python train.py --num_hidden_layers=9 --hidden_size=256 --num_attention_heads=4 --num_key_value_heads=4 --head_dim=64 --intermediate_size=832 --vocab_size=8192 --hidden_act="swiglu" --norm="rmsnorm" --norm_place="pre" --norm_eps=1e-06 --positions="rope" --rope_theta=10000.0 --rope_fraction=1.0 --qk_norm=true --attn_scale=0.147 --bias="none" --tie_word_embeddings=false --parallel_block=false --init="uniform" --init_std_qkv=0.0253 --init_std_o=0.0253 --init_std_up=0.0253 --init_std_down=0.014 --optimizer="adamw" --learning_rate=0.00238 --lr_mult_o=0.779 --beta1=0.9 --beta2=0.98 --lr_head=0.00495 --warmup_steps=527 --schedule="wsd" --decay_fraction=0.841 --decay_shape="linear" --final_lr_fraction=0.0 --batch_tokens=32768 --max_seq_len=256 --doc_mask=true --train_tokens=182800000 --max_steps=5579 --dataset="wikipedia_en"
Each number is 50 + 10 x the weight over its row's rms, rounded and kept within 0 to 99. Layers, rows and columns count from 0. The size before them is the row's rms in percent of the matrix's.

# layer 3 attention query, 256x256, rms 0.0941, rows 235-255, columns 32-63
097:40 60 32 37 60 63 54 61 36 55 51 41 48 45 28 41 43 68 49 45 41 60 57 43 72 61 39 57 49 29 71 46
104:53 38 64 44 63 49 42 50 60 55 64 65 40 54 51 47 41 41 55 36 44 53 50 43 40 60 70 46 59 47 41 61
149:43 55 40 57 18 46 43 50 51 53 42 35 43 39 59 46 43 50 49 69 54 56 30 68 55 49 71 54 44 55 48 47
126:63 45 54 52 78 58 55 56 43 43 61 59 49 60 54 59 58 44 50 26 48 39 75 34 42 57 37 45 40 52 52 53
094:57 46 44 40 61 37 41 58 50 63 69 33 58 64 33 42 52 44 58 43 53 44 71 53 55 45 45 51 52 55 42 39
115:63 44 55 42 74 43 51 43 56 46 57 57 51 56 38 52 47 39 52 35 49 41 71 34 35 56 43 43 62 56 34 55
069:54 56 33 43 63 55 43 50 47 64 50 47 62 20 40 58 39 50 66 45 56 58 56 54 52 51 64 50 52 54 53 57
086:43 51 52 62 31 38 63 48 52 53 33 44 58 51 62 48 51 45 53 67 48 66 40 54 68 31 48 59 56 48 60 62
098:64 60 48 46 40 62 58 65 56 53 27 31 49 53 28 38 56 63 53 46 59 59 48 55 44 30 42 43 46 39 52 44
101:33 43 45 57 24 53 34 58 39 51 54 30 53 43 69 53 37 39 49 63 34 64 30 58 58 68 50 64 40 48 58 55
090:54 56 52 54 36 40 49 49 59 48 50 29 55 54 72 54 61 40 37 55 73 55 39 38 42 35 38 58 42 55 67 64
074:74 61 50 47 51 57 41 56 63 64 56 57 50 40 22 45 62 49 46 47 58 46 68 58 37 40 45 28 44 53 45 48
090:47 57 50 49 60 46 52 63 48 48 52 29 35 49 25 43 50 72 57 50 47 41 51 47 58 38 48 44 37 61 41 42
093:51 44 45 57 49 47 44 56 56 42 56 55 49 53 43 49 36 51 61 55 45 47 52 50 36 58 48 67 62 44 43 42
089:44 61 59 57 51 57 43 51 50 50 42 32 58 54 68 32 52 38 37 42 51 62 52 43 58 32 50 35 53 54 49 53
097:39 20 53 49 56 52 36 32 33 36 40 43 49 61 56 46 43 41 46 42 45 47 36 48 59 59 52 40 38 48 37 63
079:32 47 78 61 55 58 56 31 49 42 58 62 56 47 62 41 40 44 61 54 49 49 52 31 51 62 54 51 59 55 67 66
090:59 46 35 55 67 62 50 60 27 46 49 37 53 39 54 46 28 70 60 50 43 61 58 44 43 60 43 58 40 47 36 40
094:41 46 33 66 52 52 60 48 52 49 52 59 55 31 49 53 56 42 40 43 50 43 58 49 64 59 50 63 41 52 45 51
086:51 38 48 61 58 51 48 52 49 62 38 52 57 64 59 40 38 58 44 55 37 69 60 44 67 54 47 31 59 42 48 49
090:52 48 33 53 57 58 41 52 51 52 64 63 52 43 68 44 54 52 42 26 55 43 64 62 49 63 42 52 37 47 46 58
# layer 3 attention key, 256x256, rms 0.0937, rows 235-255, columns 32-63
075:44 48 65 39 59 33 37 44 69 54 56 44 51 71 64 61 50 68 37 46 51 25 54 50 58 58 46 52 58 58 44 39
098:65 56 43 59 33 50 41 41 33 54 63 48 46 31 44 53 62 48 45 54 55 67 42 49 55 46 37 56 56 48 54 35
091:51 58 56 38 53 44 53 56 48 57 31 51 52 43 42 45 49 56 50 63 43 71 24 60 55 43 68 79 55 47 58 51
197:65 44 51 46 71 57 36 53 63 55 73 53 51 51 54 49 48 48 55 28 59 32 72 38 39 46 48 32 49 42 37 50
093:31 56 67 69 38 51 42 60 65 46 45 58 44 60 58 55 43 69 45 38 64 28 65 57 44 46 38 45 50 34 38 35
078:30 45 41 62 40 49 66 58 59 42 55 46 51 52 59 60 58 56 35 49 54 27 74 49 57 49 33 34 55 46 54 44
095:59 58 45 52 25 41 52 57 45 50 55 35 35 54 60 55 41 44 43 67 53 60 50 59 52 46 49 44 51 47 50 30
096:55 48 57 36 65 60 46 52 49 48 38 58 58 54 43 37 56 51 47 46 47 54 38 36 38 59 52 66 62 56 58 58
104:38 47 40 51 42 49 59 44 48 44 58 38 58 40 44 64 51 38 50 61 22 56 30 35 55 79 52 70 40 54 56 45
095:63 58 44 45 50 59 32 39 53 66 44 73 45 53 47 42 39 50 54 40 64 73 44 53 46 38 45 42 60 51 42 46
083:35 24 35 39 50 60 52 43 54 39 39 69 62 47 54 57 44 52 46 41 58 33 50 66 49 73 58 71 47 47 45 74
097:48 34 40 54 36 40 61 51 58 51 51 43 57 41 65 45 37 43 53 66 35 49 41 52 55 54 58 65 46 48 50 39
085:43 62 51 54 40 50 63 63 44 41 48 37 42 31 52 50 42 40 45 55 54 54 38 46 44 50 29 53 51 47 71 34
087:52 50 44 68 33 69 49 40 45 55 49 54 53 51 57 40 58 37 59 58 62 61 36 59 48 36 40 41 59 54 32 63
088:41 14 44 47 58 40 33 43 44 46 48 75 48 47 56 44 49 63 43 40 61 30 56 61 48 55 46 58 50 62 57 59
081:46 69 54 49 58 67 55 58 53 49 46 49 55 48 51 41 73 35 57 58 56 59 67 57 44 45 37 42 59 61 36 55
101:52 47 64 48 71 54 48 54 31 53 42 61 62 52 55 48 69 42 48 51 55 36 59 37 40 53 44 38 62 58 54 74
089:54 64 51 54 35 47 64 59 39 48 44 37 40 55 29 46 70 52 56 50 50 60 45 45 55 41 42 58 48 57 42 47
081:61 59 58 31 62 50 72 51 56 44 42 35 40 43 57 37 53 43 58 50 37 49 47 49 42 63 51 40 44 38 58 50
095:62 52 64 47 60 45 40 45 59 51 67 62 46 32 60 44 54 72 49 40 59 38 45 54 38 55 55 62 50 53 46 52
089:36 47 62 55 68 50 65 54 63 50 51 61 52 56 32 45 48 54 58 54 48 42 64 40 44 56 56 36 42 50 63 46
# layer 3 attention value, 256x256, rms 0.0812, rows 192-255, columns 32-63
094:38 60 60 53 47 61 51 53 57 41 33 52 53 48 50 67 71 46 21 45 62 46 50 53 58 55 46 48 45 69 46 54
082:40 40 52 49 52 63 45 52 57 41 49 45 54 42 57 44 69 38 44 36 49 32 46 68 51 64 38 55 57 45 43 46
101:57 56 46 57 41 39 39 59 50 60 55 52 50 49 60 43 46 46 56 49 73 46 53 49 44 41 52 46 76 61 49 62
088:43 48 56 37 41 43 57 55 47 56 57 50 54 55 57 63 47 58 37 58 46 48 46 34 64 45 59 58 36 63 58 43
088:45 60 50 45 59 73 65 59 57 50 51 47 56 51 61 43 54 37 43 43 44 52 49 51 31 55 62 48 54 51 46 64
098:49 53 74 44 44 78 54 41 43 56 56 51 50 44 45 59 58 30 68 44 47 62 51 41 55 61 62 49 56 33 43 65
096:43 56 46 29 41 37 38 40 50 73 60 46 40 46 49 41 45 54 49 55 37 60 46 35 56 57 54 38 53 73 48 48
088:53 51 50 36 48 50 34 46 51 58 49 32 57 42 56 60 47 58 58 62 41 55 57 35 36 31 46 56 70 65 47 41
088:62 48 56 65 40 46 49 37 37 64 51 55 56 58 58 60 34 48 50 62 58 57 49 27 54 41 44 53 42 55 54 53
073:49 64 35 60 45 56 54 62 47 40 45 69 60 53 52 70 47 27 71 59 76 53 58 48 55 48 36 51 46 42 49 37
092:49 65 44 75 49 41 62 54 49 56 54 57 49 50 43 54 29 69 46 60 60 56 47 42 44 26 50 44 55 58 61 47
095:51 48 67 52 56 59 56 56 41 57 40 62 36 57 55 49 58 61 35 54 73 40 58 55 52 49 66 42 44 52 52 52
093:35 47 34 55 49 46 58 62 60 46 59 34 52 55 48 29 52 67 57 37 70 43 44 64 49 52 53 44 64 40 64 50
094:62 50 72 47 43 54 47 45 44 53 46 59 44 50 58 58 38 54 39 59 33 59 55 38 57 56 67 51 24 67 41 46
086:51 67 50 38 55 47 33 40 57 51 53 37 54 52 46 44 28 54 64 49 27 50 49 29 57 65 65 37 57 63 61 48
101:50 39 61 29 48 45 49 53 49 43 59 27 46 50 41 35 48 56 57 51 49 42 49 58 58 47 51 55 58 46 62 48
100:55 50 58 50 48 30 57 47 43 51 56 40 43 57 32 56 63 40 73 39 64 44 46 55 61 51 50 56 54 44 52 49
094:39 44 55 37 52 69 45 46 50 57 58 44 38 37 68 49 38 54 37 53 26 44 55 41 39 62 65 56 51 57 49 50
082:61 65 47 72 45 47 60 38 46 54 62 56 48 58 58 65 47 51 69 48 39 40 47 39 63 60 43 40 54 60 40 59
075:49 66 49 56 45 36 35 43 44 64 66 45 44 47 46 42 52 40 57 50 43 41 51 52 62 52 50 44 57 51 56 43
099:51 43 47 31 42 52 38 53 45 69 54 39 48 53 64 35 39 51 49 56 43 47 56 47 48 42 57 52 64 56 60 48
087:53 41 61 40 49 49 32 58 51 54 66 26 42 38 59 30 43 63 44 48 47 40 51 50 23 63 59 47 47 64 47 57
092:32 55 51 34 47 50 51 36 65 56 31 34 60 37 42 16 71 46 53 41 57 58 44 58 54 61 33 36 65 58 56 45
094:54 42 45 39 45 51 45 51 51 54 38 44 63 54 39 61 32 36 58 54 48 58 57 62 49 37 47 52 38 35 52 44
087:50 62 65 60 51 64 38 39 27 54 39 62 57 56 52 50 71 45 36 48 65 42 45 44 60 51 48 52 48 40 40 43
119:45 63 51 68 57 45 50 39 47 38 46 64 39 45 44 71 61 39 52 44 46 58 52 39 51 57 53 52 35 50 37 51
088:40 35 27 61 56 51 50 50 47 48 59 39 58 66 28 58 54 50 64 38 48 52 53 63 41 50 43 45 72 33 36 49
079:53 35 34 58 58 65 28 54 52 26 44 34 53 48 46 48 40 62 59 53 67 50 55 60 25 47 53 53 55 43 60 58
092:54 53 55 39 57 66 50 46 40 44 40 50 54 64 50 66 47 35 43 49 50 52 52 55 58 57 49 44 30 43 35 46
102:62 57 54 48 45 61 69 39 33 64 60 66 42 45 61 57 51 35 56 58 45 42 48 51 51 62 55 40 23 53 49 45
090:43 51 36 39 50 45 53 64 64 48 57 51 42 54 62 40 39 70 56 52 40 54 54 37 27 59 57 42 64 70 36 53
083:34 52 38 43 48 48 52 58 71 48 47 56 47 43 50 60 51 44 38 51 49 54 51 47 35 57 52 41 31 61 62 49
100:54 51 51 46 41 44 47 48 44 61 55 48 42 39 48 45 34 50 45 59 42 68 55 44 49 49 53 51 42 68 38 45
082:44 62 54 56 47 37 69 48 49 56 53 49 41 52 39 55 49 41 56 36 43 47 44 34 53 57 51 43 40 52 33 53
084:56 57 43 43 47 46 54 51 35 53 42 69 53 50 55 52 40 33 45 50 54 50 52 62 68 62 60 52 39 47 56 51
089:37 48 73 31 49 48 52 57 49 44 33 34 49 40 52 42 61 45 46 47 67 41 44 58 52 59 52 40 55 53 61 49
083:39 53 57 52 57 87 50 56 64 32 43 40 75 45 62 48 50 42 47 37 51 58 54 58 31 48 49 61 71 25 48 65
094:52 51 79 31 54 58 61 47 36 60 60 49 57 35 56 72 60 51 54 42 55 41 52 40 51 50 49 56 47 45 38 53
091:49 54 47 56 54 36 59 36 46 49 58 52 23 56 39 65 58 43 42 50 58 56 41 52 59 55 42 62 31 55 63 36
096:44 55 50 55 41 66 39 55 43 47 49 56 60 41 62 49 65 50 41 44 65 43 54 60 65 43 50 53 33 38 49 47
096:54 49 72 39 50 53 56 39 60 53 57 40 52 20 51 38 60 46 64 53 37 61 44 51 53 55 56 42 60 49 39 60
084:52 43 42 44 57 54 57 57 51 67 52 47 32 62 54 48 56 46 49 57 38 59 45 53 55 48 49 43 74 45 56 46
084:60 39 57 35 41 50 52 52 42 52 43 31 65 32 47 58 48 39 54 52 63 57 48 50 64 35 32 50 49 40 56 46
089:55 50 58 47 40 38 50 49 55 54 48 50 44 51 60 38 27 53 42 55 50 51 44 56 59 69 50 53 27 67 62 43
087:50 51 44 43 48 55 63 58 44 51 60 61 62 48 63 57 62 41 69 42 31 47 53 60 52 56 40 39 57 48 40 52
067:55 47 42 55 47 23 24 52 41 39 55 67 39 39 50 40 41 68 59 38 47 41 43 44 51 50 48 65 59 48 47 63
090:47 67 37 61 55 47 59 51 52 41 56 62 59 57 38 68 49 60 60 51 35 52 48 42 37 50 48 36 50 59 42 40
097:48 45 48 37 39 57 44 49 49 58 55 35 50 40 71 43 48 45 47 52 63 47 49 61 46 56 57 43 46 35 53 58
088:47 41 43 61 56 35 56 60 44 31 40 39 40 54 65 40 31 65 44 51 47 37 48 55 66 54 45 61 48 42 69 59
087:51 43 47 31 52 55 62 49 75 38 38 46 55 50 45 60 73 51 53 55 70 46 53 57 43 53 49 52 41 38 77 29
084:55 45 46 51 61 42 48 59 38 29 61 60 51 52 56 49 39 37 56 49 46 57 52 44 47 51 48 57 45 47 61 55
098:37 42 41 62 54 62 56 51 70 39 43 61 37 57 46 37 64 59 25 43 54 56 47 70 50 71 53 45 29 53 51 46
086:45 38 43 49 50 75 43 57 53 38 47 47 59 61 49 66 59 47 63 44 59 61 51 52 51 49 43 54 46 41 36 51
078:59 46 51 65 46 55 48 49 37 64 58 50 52 40 38 53 37 52 50 66 58 74 59 53 55 35 58 41 54 56 41 61
111:38 59 48 58 45 67 41 47 65 54 36 28 60 42 52 39 33 49 57 43 43 53 47 53 50 52 40 33 82 44 53 53
092:69 56 45 54 50 54 37 58 45 79 60 44 59 49 72 49 19 32 41 62 41 55 55 48 44 57 60 68 52 64 49 52
107:57 45 58 37 44 39 49 46 58 57 35 35 46 49 49 24 36 49 35 47 50 54 48 57 60 58 47 62 38 58 65 45
100:59 38 25 48 49 35 55 53 63 61 50 48 30 61 50 55 46 36 51 58 43 46 49 55 60 59 60 49 38 62 56 42
088:46 55 37 62 53 29 62 48 47 71 56 54 39 51 48 47 48 44 37 51 46 47 44 43 48 56 40 43 58 69 47 51
089:43 59 40 75 42 79 49 51 52 51 42 58 54 62 45 69 64 44 34 51 69 68 48 50 46 42 43 50 40 37 25 54
089:47 50 51 40 56 43 53 47 40 63 40 50 35 43 26 68 56 30 42 44 57 60 49 57 49 50 41 43 32 63 43 64
091:53 62 34 47 54 53 50 51 68 45 36 35 50 41 60 29 44 45 48 53 47 41 50 61 60 54 39 37 58 52 67 26
088:37 56 32 50 43 48 45 36 52 69 54 58 45 56 45 54 46 43 45 56 32 52 48 35 48 35 36 51 38 65 52 39
084:67 46 62 43 47 27 46 58 50 53 47 40 56 57 34 70 42 53 58 61 56 54 50 37 53 23 45 52 62 56 60 53
# layer 3 attention output (transposed), 256x256, rms 0.0649, rows 192-255, columns 32-63
096:57 53 53 43 52 53 42 52 68 33 31 39 61 48 45 57 60 63 62 53 56 44 50 40 49 33 52 56 64 56 72 49
086:50 58 45 43 50 63 52 67 41 47 47 52 36 55 42 75 41 49 52 48 47 47 57 65 49 58 47 31 40 50 40 75
102:50 46 38 54 48 51 46 53 33 33 61 49 29 46 47 67 55 43 51 37 44 38 45 68 39 58 41 49 28 48 39 51
094:50 52 53 45 57 52 39 33 62 43 44 40 67 51 45 30 57 57 53 53 69 47 47 25 43 35 61 35 60 37 62 38
095:50 49 53 55 65 57 44 67 44 59 57 57 50 57 46 71 57 45 54 42 41 38 62 62 39 74 51 47 34 36 45 40
101:55 41 34 60 49 63 44 52 49 64 41 63 50 58 34 64 35 49 49 33 55 37 53 52 40 65 66 40 33 49 58 29
103:42 57 54 66 39 30 40 29 65 48 56 50 48 58 42 37 63 53 45 52 46 48 12 52 50 49 56 57 46 44 58 52
094:40 44 50 46 52 36 43 48 42 72 64 55 60 46 50 46 54 63 43 44 49 55 50 63 40 42 47 39 62 41 49 29
096:51 53 49 61 44 44 42 33 58 32 41 48 41 58 49 50 60 45 47 49 57 42 22 49 49 51 40 51 38 57 61 49
081:49 53 48 61 52 71 49 35 58 52 61 33 60 56 47 54 49 50 37 50 62 40 57 25 43 41 20 45 50 62 54 51
096:50 41 60 65 36 35 54 48 65 55 51 58 46 61 54 53 64 37 62 44 63 43 00 50 44 45 44 59 32 55 51 42
095:46 43 60 38 30 43 55 61 49 37 51 44 63 41 52 62 62 53 49 40 23 58 47 67 56 48 39 68 46 54 48 56
098:43 42 51 38 58 50 58 62 37 46 54 65 43 47 46 46 37 32 63 67 67 44 38 49 31 49 54 42 52 39 33 57
100:44 53 59 55 31 51 55 38 62 59 47 56 75 51 50 38 54 64 42 53 39 60 51 23 55 39 51 49 62 46 62 43
088:48 42 52 61 53 46 52 44 48 76 75 70 48 49 37 46 52 59 55 59 47 48 46 50 53 48 62 50 50 38 28 40
106:44 66 49 42 55 45 48 47 46 49 47 46 45 34 31 36 56 54 51 63 55 48 67 56 52 39 55 49 55 33 38 48
105:55 50 41 30 52 67 40 51 41 47 32 47 57 51 39 57 33 53 60 49 72 56 68 51 45 47 57 39 49 49 47 49
103:56 40 51 49 55 50 52 53 42 59 60 55 43 58 53 50 60 65 52 46 20 61 60 51 52 68 65 41 51 40 39 53
089:37 46 56 60 34 35 46 51 45 53 67 64 40 62 62 61 27 45 56 42 56 58 10 43 41 46 42 54 25 56 45 51
078:24 51 57 51 43 31 59 42 51 41 50 39 40 58 49 53 41 52 52 49 50 65 71 51 55 54 53 41 49 42 48 55
104:32 46 58 35 34 44 37 52 31 48 57 60 53 42 58 49 49 62 45 44 26 53 51 55 47 54 41 49 53 37 30 61
088:30 47 55 50 43 36 52 61 46 53 52 53 46 47 50 50 46 62 49 49 23 44 51 52 54 60 55 60 60 50 49 44
092:46 49 47 46 63 37 52 66 49 62 66 38 61 53 26 58 63 59 55 45 52 59 39 59 53 43 67 44 57 52 49 50
103:44 59 45 52 56 44 46 42 66 53 41 48 68 57 53 33 46 54 45 47 62 36 80 33 56 50 47 47 67 47 71 31
090:66 51 49 47 54 48 43 72 44 34 39 41 59 54 44 72 30 58 52 50 49 49 54 52 54 41 44 57 42 68 62 71
120:71 38 50 51 56 50 64 57 62 51 47 49 55 55 54 56 54 49 49 41 49 64 54 47 56 36 47 46 50 70 58 51
094:47 50 45 48 64 48 54 65 43 69 46 54 46 48 49 48 41 36 58 41 70 36 48 69 47 68 56 47 41 47 39 48
084:47 46 46 41 52 51 62 64 54 52 44 51 54 40 49 41 40 64 37 57 35 36 88 56 51 53 47 50 67 44 61 41
098:62 56 39 46 57 54 41 55 46 55 49 49 62 43 51 55 33 62 45 50 48 53 83 29 53 47 42 48 70 60 63 55
107:38 50 46 60 44 71 40 38 65 62 52 47 51 49 53 49 40 56 39 47 77 50 66 37 27 56 52 43 51 51 55 31
095:53 32 48 53 49 47 48 53 41 68 77 56 47 50 62 59 53 46 56 39 38 49 30 48 42 64 51 45 46 32 29 44
087:62 42 57 62 52 47 61 55 55 58 62 54 41 58 71 48 65 53 49 51 29 52 37 61 61 71 45 59 53 46 58 50
106:39 51 53 58 41 50 54 42 51 61 49 45 58 62 56 33 80 56 41 48 31 65 31 46 54 48 55 55 56 43 63 46
086:52 51 42 61 47 59 45 45 59 51 55 37 55 52 46 56 64 47 55 40 59 51 09 48 62 44 64 58 48 60 56 41
092:49 58 43 44 39 69 40 43 54 27 29 46 56 51 40 45 48 53 48 54 48 59 85 34 52 42 56 46 60 52 54 66
087:65 56 47 28 62 51 49 61 50 39 53 44 57 42 27 48 80 57 48 64 44 52 47 55 39 33 57 44 42 46 38 60
088:59 44 45 57 70 62 56 74 49 65 45 68 37 56 41 69 62 47 56 39 41 42 67 62 47 67 52 56 40 54 60 46
096:64 55 45 44 39 69 45 59 43 58 47 46 49 44 44 57 39 49 37 28 58 45 85 64 34 57 45 45 33 69 58 33
095:58 57 54 43 45 56 58 37 70 36 18 51 41 48 46 44 49 50 56 66 63 61 51 50 54 32 66 50 58 61 57 66
099:46 61 42 56 50 59 50 53 60 31 30 33 66 57 30 54 44 51 41 49 59 49 69 33 50 46 33 57 43 56 76 57
097:39 51 49 51 60 47 48 51 47 74 57 64 63 52 55 40 66 53 53 48 35 63 51 51 52 36 59 55 48 51 46 45
088:56 42 46 49 52 42 44 45 43 53 65 65 36 46 59 61 43 38 56 47 64 37 50 68 46 54 58 37 36 46 24 50
090:48 59 47 51 57 47 51 56 52 61 46 48 54 48 48 50 50 50 43 42 62 51 48 49 43 46 51 40 46 65 60 32
097:44 54 63 59 37 62 52 36 60 29 29 52 53 51 39 38 52 52 46 70 61 54 58 30 57 35 61 54 64 51 52 68
086:44 64 47 56 49 69 45 37 47 72 59 33 59 52 56 54 39 43 41 46 77 37 44 40 42 66 39 54 30 41 48 46
067:30 43 43 42 52 36 55 34 47 31 63 33 52 42 44 45 51 36 43 50 49 50 51 49 52 40 43 43 42 54 50 33
096:53 48 48 71 47 51 51 47 64 79 64 44 58 52 50 58 34 40 53 43 66 51 39 40 49 53 47 50 42 59 43 27
099:49 56 41 49 36 57 33 57 51 37 46 45 41 48 31 57 46 56 46 51 46 43 60 49 39 45 35 39 50 38 48 45
093:60 57 59 30 53 59 57 49 40 40 46 63 52 39 58 48 57 42 54 75 72 57 72 32 40 27 54 48 52 40 42 70
089:61 54 39 36 61 49 47 68 54 53 54 48 46 42 41 50 41 64 53 43 47 38 78 70 60 63 55 46 57 46 49 44
082:82 51 36 39 62 79 57 51 42 61 60 46 56 63 39 54 49 48 43 42 56 58 66 27 52 51 37 41 46 65 41 57
100:61 51 66 55 53 60 58 56 52 49 42 49 57 52 60 57 51 58 60 77 37 62 56 42 53 57 66 67 73 57 56 72
090:50 60 56 44 58 49 60 58 49 63 36 62 72 52 60 52 61 47 45 50 59 52 63 51 49 45 41 43 44 48 69 50
084:42 54 44 66 39 48 47 48 43 73 44 68 52 58 67 54 60 58 37 46 51 54 37 37 52 52 34 60 38 50 55 43
111:33 50 50 70 67 41 50 45 51 60 56 57 46 52 49 56 57 44 60 61 65 44 31 54 53 42 53 57 50 45 48 57
095:39 50 49 49 51 56 42 36 23 52 57 63 43 49 64 55 48 67 50 55 34 64 59 53 51 63 55 44 49 38 41 51
108:46 55 58 41 44 42 43 41 52 27 44 57 53 46 48 37 63 57 55 69 38 61 58 53 60 35 62 55 74 50 50 64
102:54 62 38 54 60 49 38 43 51 42 51 51 42 37 57 42 46 45 51 53 61 56 47 45 54 53 43 37 49 31 39 48
094:50 43 52 51 51 43 52 45 53 34 62 47 40 49 45 52 73 38 58 44 64 66 12 51 46 48 54 44 39 56 43 56
095:60 47 42 60 57 41 47 67 52 43 38 41 53 63 54 66 52 48 54 49 57 39 27 51 49 59 37 47 47 60 75 51
090:48 57 52 46 54 60 55 44 54 48 46 55 48 37 62 47 56 51 44 66 30 63 43 57 59 43 51 49 62 55 62 58
091:44 50 42 60 52 46 37 46 51 35 61 48 41 55 37 61 43 65 52 72 60 49 68 39 45 26 53 52 74 49 51 63
097:58 48 47 62 56 34 43 37 71 35 39 41 52 70 56 46 44 63 49 52 47 50 06 39 59 47 50 59 60 60 58 62
091:62 59 46 51 39 46 53 56 54 50 52 52 47 42 39 44 51 50 47 38 71 45 43 69 48 47 33 43 44 54 41 25
# layer 3 MLP gate, 832x256, rms 0.0961, rows 0-14, columns 32-63
097:46 42 49 34 47 54 48 42 45 35 44 71 38 56 24 52 56 46 58 39 47 40 61 48 61 61 47 36 54 36 66 50
098:44 44 41 56 54 57 41 60 58 48 36 41 56 52 51 76 54 58 61 43 82 38 48 42 51 53 59 45 44 62 55 48
093:46 43 48 57 59 62 32 62 43 57 56 61 29 52 54 58 46 61 57 29 50 45 50 48 47 67 30 33 48 50 36 37
099:57 54 66 67 75 45 26 48 22 66 55 52 37 60 41 52 49 61 50 53 47 55 53 40 59 56 79 52 44 50 39 50
099:64 59 58 44 54 54 46 49 43 48 36 39 37 29 33 45 37 51 58 43 46 69 47 51 48 44 47 39 55 57 49 66
094:59 55 54 67 54 29 29 53 35 45 48 60 49 58 46 50 41 38 28 39 51 67 54 56 53 56 58 44 57 59 53 48
093:60 63 64 66 55 50 46 38 54 30 48 44 62 66 43 46 50 73 43 37 66 48 58 34 49 36 35 53 35 53 37 48
104:54 46 60 54 59 49 57 47 41 69 47 58 40 55 55 54 48 56 51 39 26 42 57 39 54 65 47 51 46 33 49 44
102:45 41 65 47 60 45 42 45 66 49 59 44 49 43 45 54 39 42 50 59 67 46 58 43 55 52 35 45 54 29 68 37
089:43 44 44 53 21 61 56 45 45 65 47 47 60 58 28 56 56 55 41 52 40 44 31 58 44 45 44 50 70 50 53 37
101:48 37 35 49 42 34 44 43 47 47 46 53 62 60 38 76 56 38 34 44 34 54 51 35 53 56 27 32 39 37 61 33
094:67 63 41 46 69 60 55 42 57 31 62 52 49 44 45 42 54 49 67 40 64 53 51 44 53 45 44 49 54 56 46 58
104:45 54 38 53 64 49 56 45 56 57 51 60 55 35 73 50 54 53 50 43 41 64 41 42 39 32 45 46 57 43 44 65
104:46 53 58 57 54 51 47 46 60 63 65 49 57 58 57 66 57 41 57 50 58 45 40 41 39 52 42 56 30 54 57 67
099:58 68 35 63 43 48 43 65 47 61 49 46 68 40 52 60 42 54 47 42 39 44 60 73 47 49 43 55 54 61 35 50
# layer 3 MLP up, 832x256, rms 0.0919, rows 0-14, columns 32-63
097:61 48 60 42 61 60 40 55 54 58 40 37 60 59 51 62 54 39 39 49 65 67 54 43 65 60 66 41 44 42 42 54
102:61 40 37 60 53 39 59 52 47 34 45 56 54 48 62 72 56 45 44 49 49 51 56 62 40 59 52 73 57 61 60 61
089:32 48 54 54 49 43 44 51 41 58 35 60 40 59 43 46 33 49 56 52 43 40 39 60 37 54 61 36 44 62 34 44
099:53 62 49 46 36 47 56 42 63 53 50 58 42 40 50 66 57 32 48 43 69 49 51 65 46 63 64 41 63 21 59 35
096:38 50 50 51 64 53 68 35 47 57 62 61 46 66 52 48 42 58 52 50 59 52 57 50 43 45 68 32 47 51 41 51
094:18 28 47 52 53 65 47 53 47 55 44 53 48 45 61 47 56 54 46 51 55 41 52 44 49 61 42 63 68 36 61 63
087:55 40 36 33 64 48 51 43 33 62 55 55 51 46 40 48 49 56 54 41 53 44 55 56 31 65 48 37 50 66 68 46
103:43 24 39 50 57 44 43 60 42 51 52 51 49 67 51 66 37 36 55 73 56 60 56 47 57 35 41 43 47 51 60 42
105:44 43 52 56 40 60 59 50 54 34 53 47 30 31 38 49 47 58 64 40 51 47 53 53 32 38 58 60 50 40 56 37
097:52 37 49 45 57 44 59 63 32 38 46 49 40 34 70 61 44 49 52 57 48 46 42 59 43 45 58 49 43 44 58 61
097:48 52 49 58 47 56 58 47 69 46 54 45 33 45 53 41 58 47 50 50 52 29 47 36 58 58 36 57 55 43 39 32
098:56 56 55 65 40 51 56 49 39 60 52 66 55 49 55 35 64 33 57 45 44 50 60 46 27 66 64 47 52 51 47 32
108:52 34 59 45 56 64 43 43 37 61 32 52 42 55 63 64 46 65 54 58 55 62 59 60 54 61 40 39 49 50 49 38
099:64 59 48 38 39 41 54 49 52 55 34 40 49 63 59 70 35 54 39 48 58 70 47 54 60 50 51 44 44 53 47 65
100:37 47 60 49 49 59 72 53 46 63 53 56 38 60 42 43 60 38 40 45 41 60 45 48 52 62 52 62 40 50 54 61
# layer 3 MLP down (transposed), 832x256, rms 0.0921, rows 0-13, columns 32-63
096:64 68 49 50 85 53 51 64 72 52 41 64 56 49 54 34 51 43 45 45 67 63 45 47 35 44 39 42 36 59 49 37
099:50 36 32 59 54 28 45 76 51 65 50 45 46 47 71 60 55 75 43 22 41 48 58 48 49 52 34 45 54 32 42 51
092:46 51 49 27 45 55 45 56 67 59 33 47 28 42 56 61 20 56 46 59 41 47 29 51 53 55 49 63 53 51 50 58
097:57 70 55 42 54 51 48 50 34 67 55 53 43 66 57 53 49 57 58 60 34 41 50 61 56 60 56 48 47 52 37 57
096:61 70 63 67 40 56 32 53 54 57 70 61 42 49 47 80 37 62 51 41 47 54 45 43 68 49 57 47 54 46 56 53
096:41 57 52 54 54 65 64 61 45 54 46 52 43 47 49 44 51 53 58 38 67 63 34 37 61 58 53 57 71 58 41 48
092:73 42 46 60 49 44 28 54 39 27 47 47 54 46 50 44 61 52 51 35 57 57 64 61 43 70 26 59 65 57 43 35
103:44 63 58 50 51 73 58 35 41 51 66 58 54 45 42 46 45 53 53 39 55 54 64 54 54 55 54 64 54 67 66 53
106:57 42 50 56 45 53 48 41 49 42 42 37 37 47 45 60 58 55 60 54 63 53 69 53 44 35 45 58 45 51 47 52
093:50 37 50 60 59 62 46 60 52 71 49 50 73 54 47 62 49 55 58 30 67 52 51 59 43 42 25 76 52 40 60 31
098:44 49 42 52 45 58 54 41 62 53 56 59 57 44 75 55 41 54 55 48 65 44 49 53 44 58 45 54 55 47 64 43
099:59 55 47 34 50 63 59 77 61 59 36 62 57 56 53 41 65 59 66 58 48 44 36 75 49 57 63 60 55 58 62 40
105:58 51 34 62 48 52 44 44 65 44 37 43 64 58 50 56 40 37 43 65 44 62 76 38 65 65 49 51 52 55 42 57
102:62 59 64 74 49 48 44 44 36 64 55 52 55 69 51 61 50 50 28 64 39 54 70 54 66 31 47 36 46 61 60 51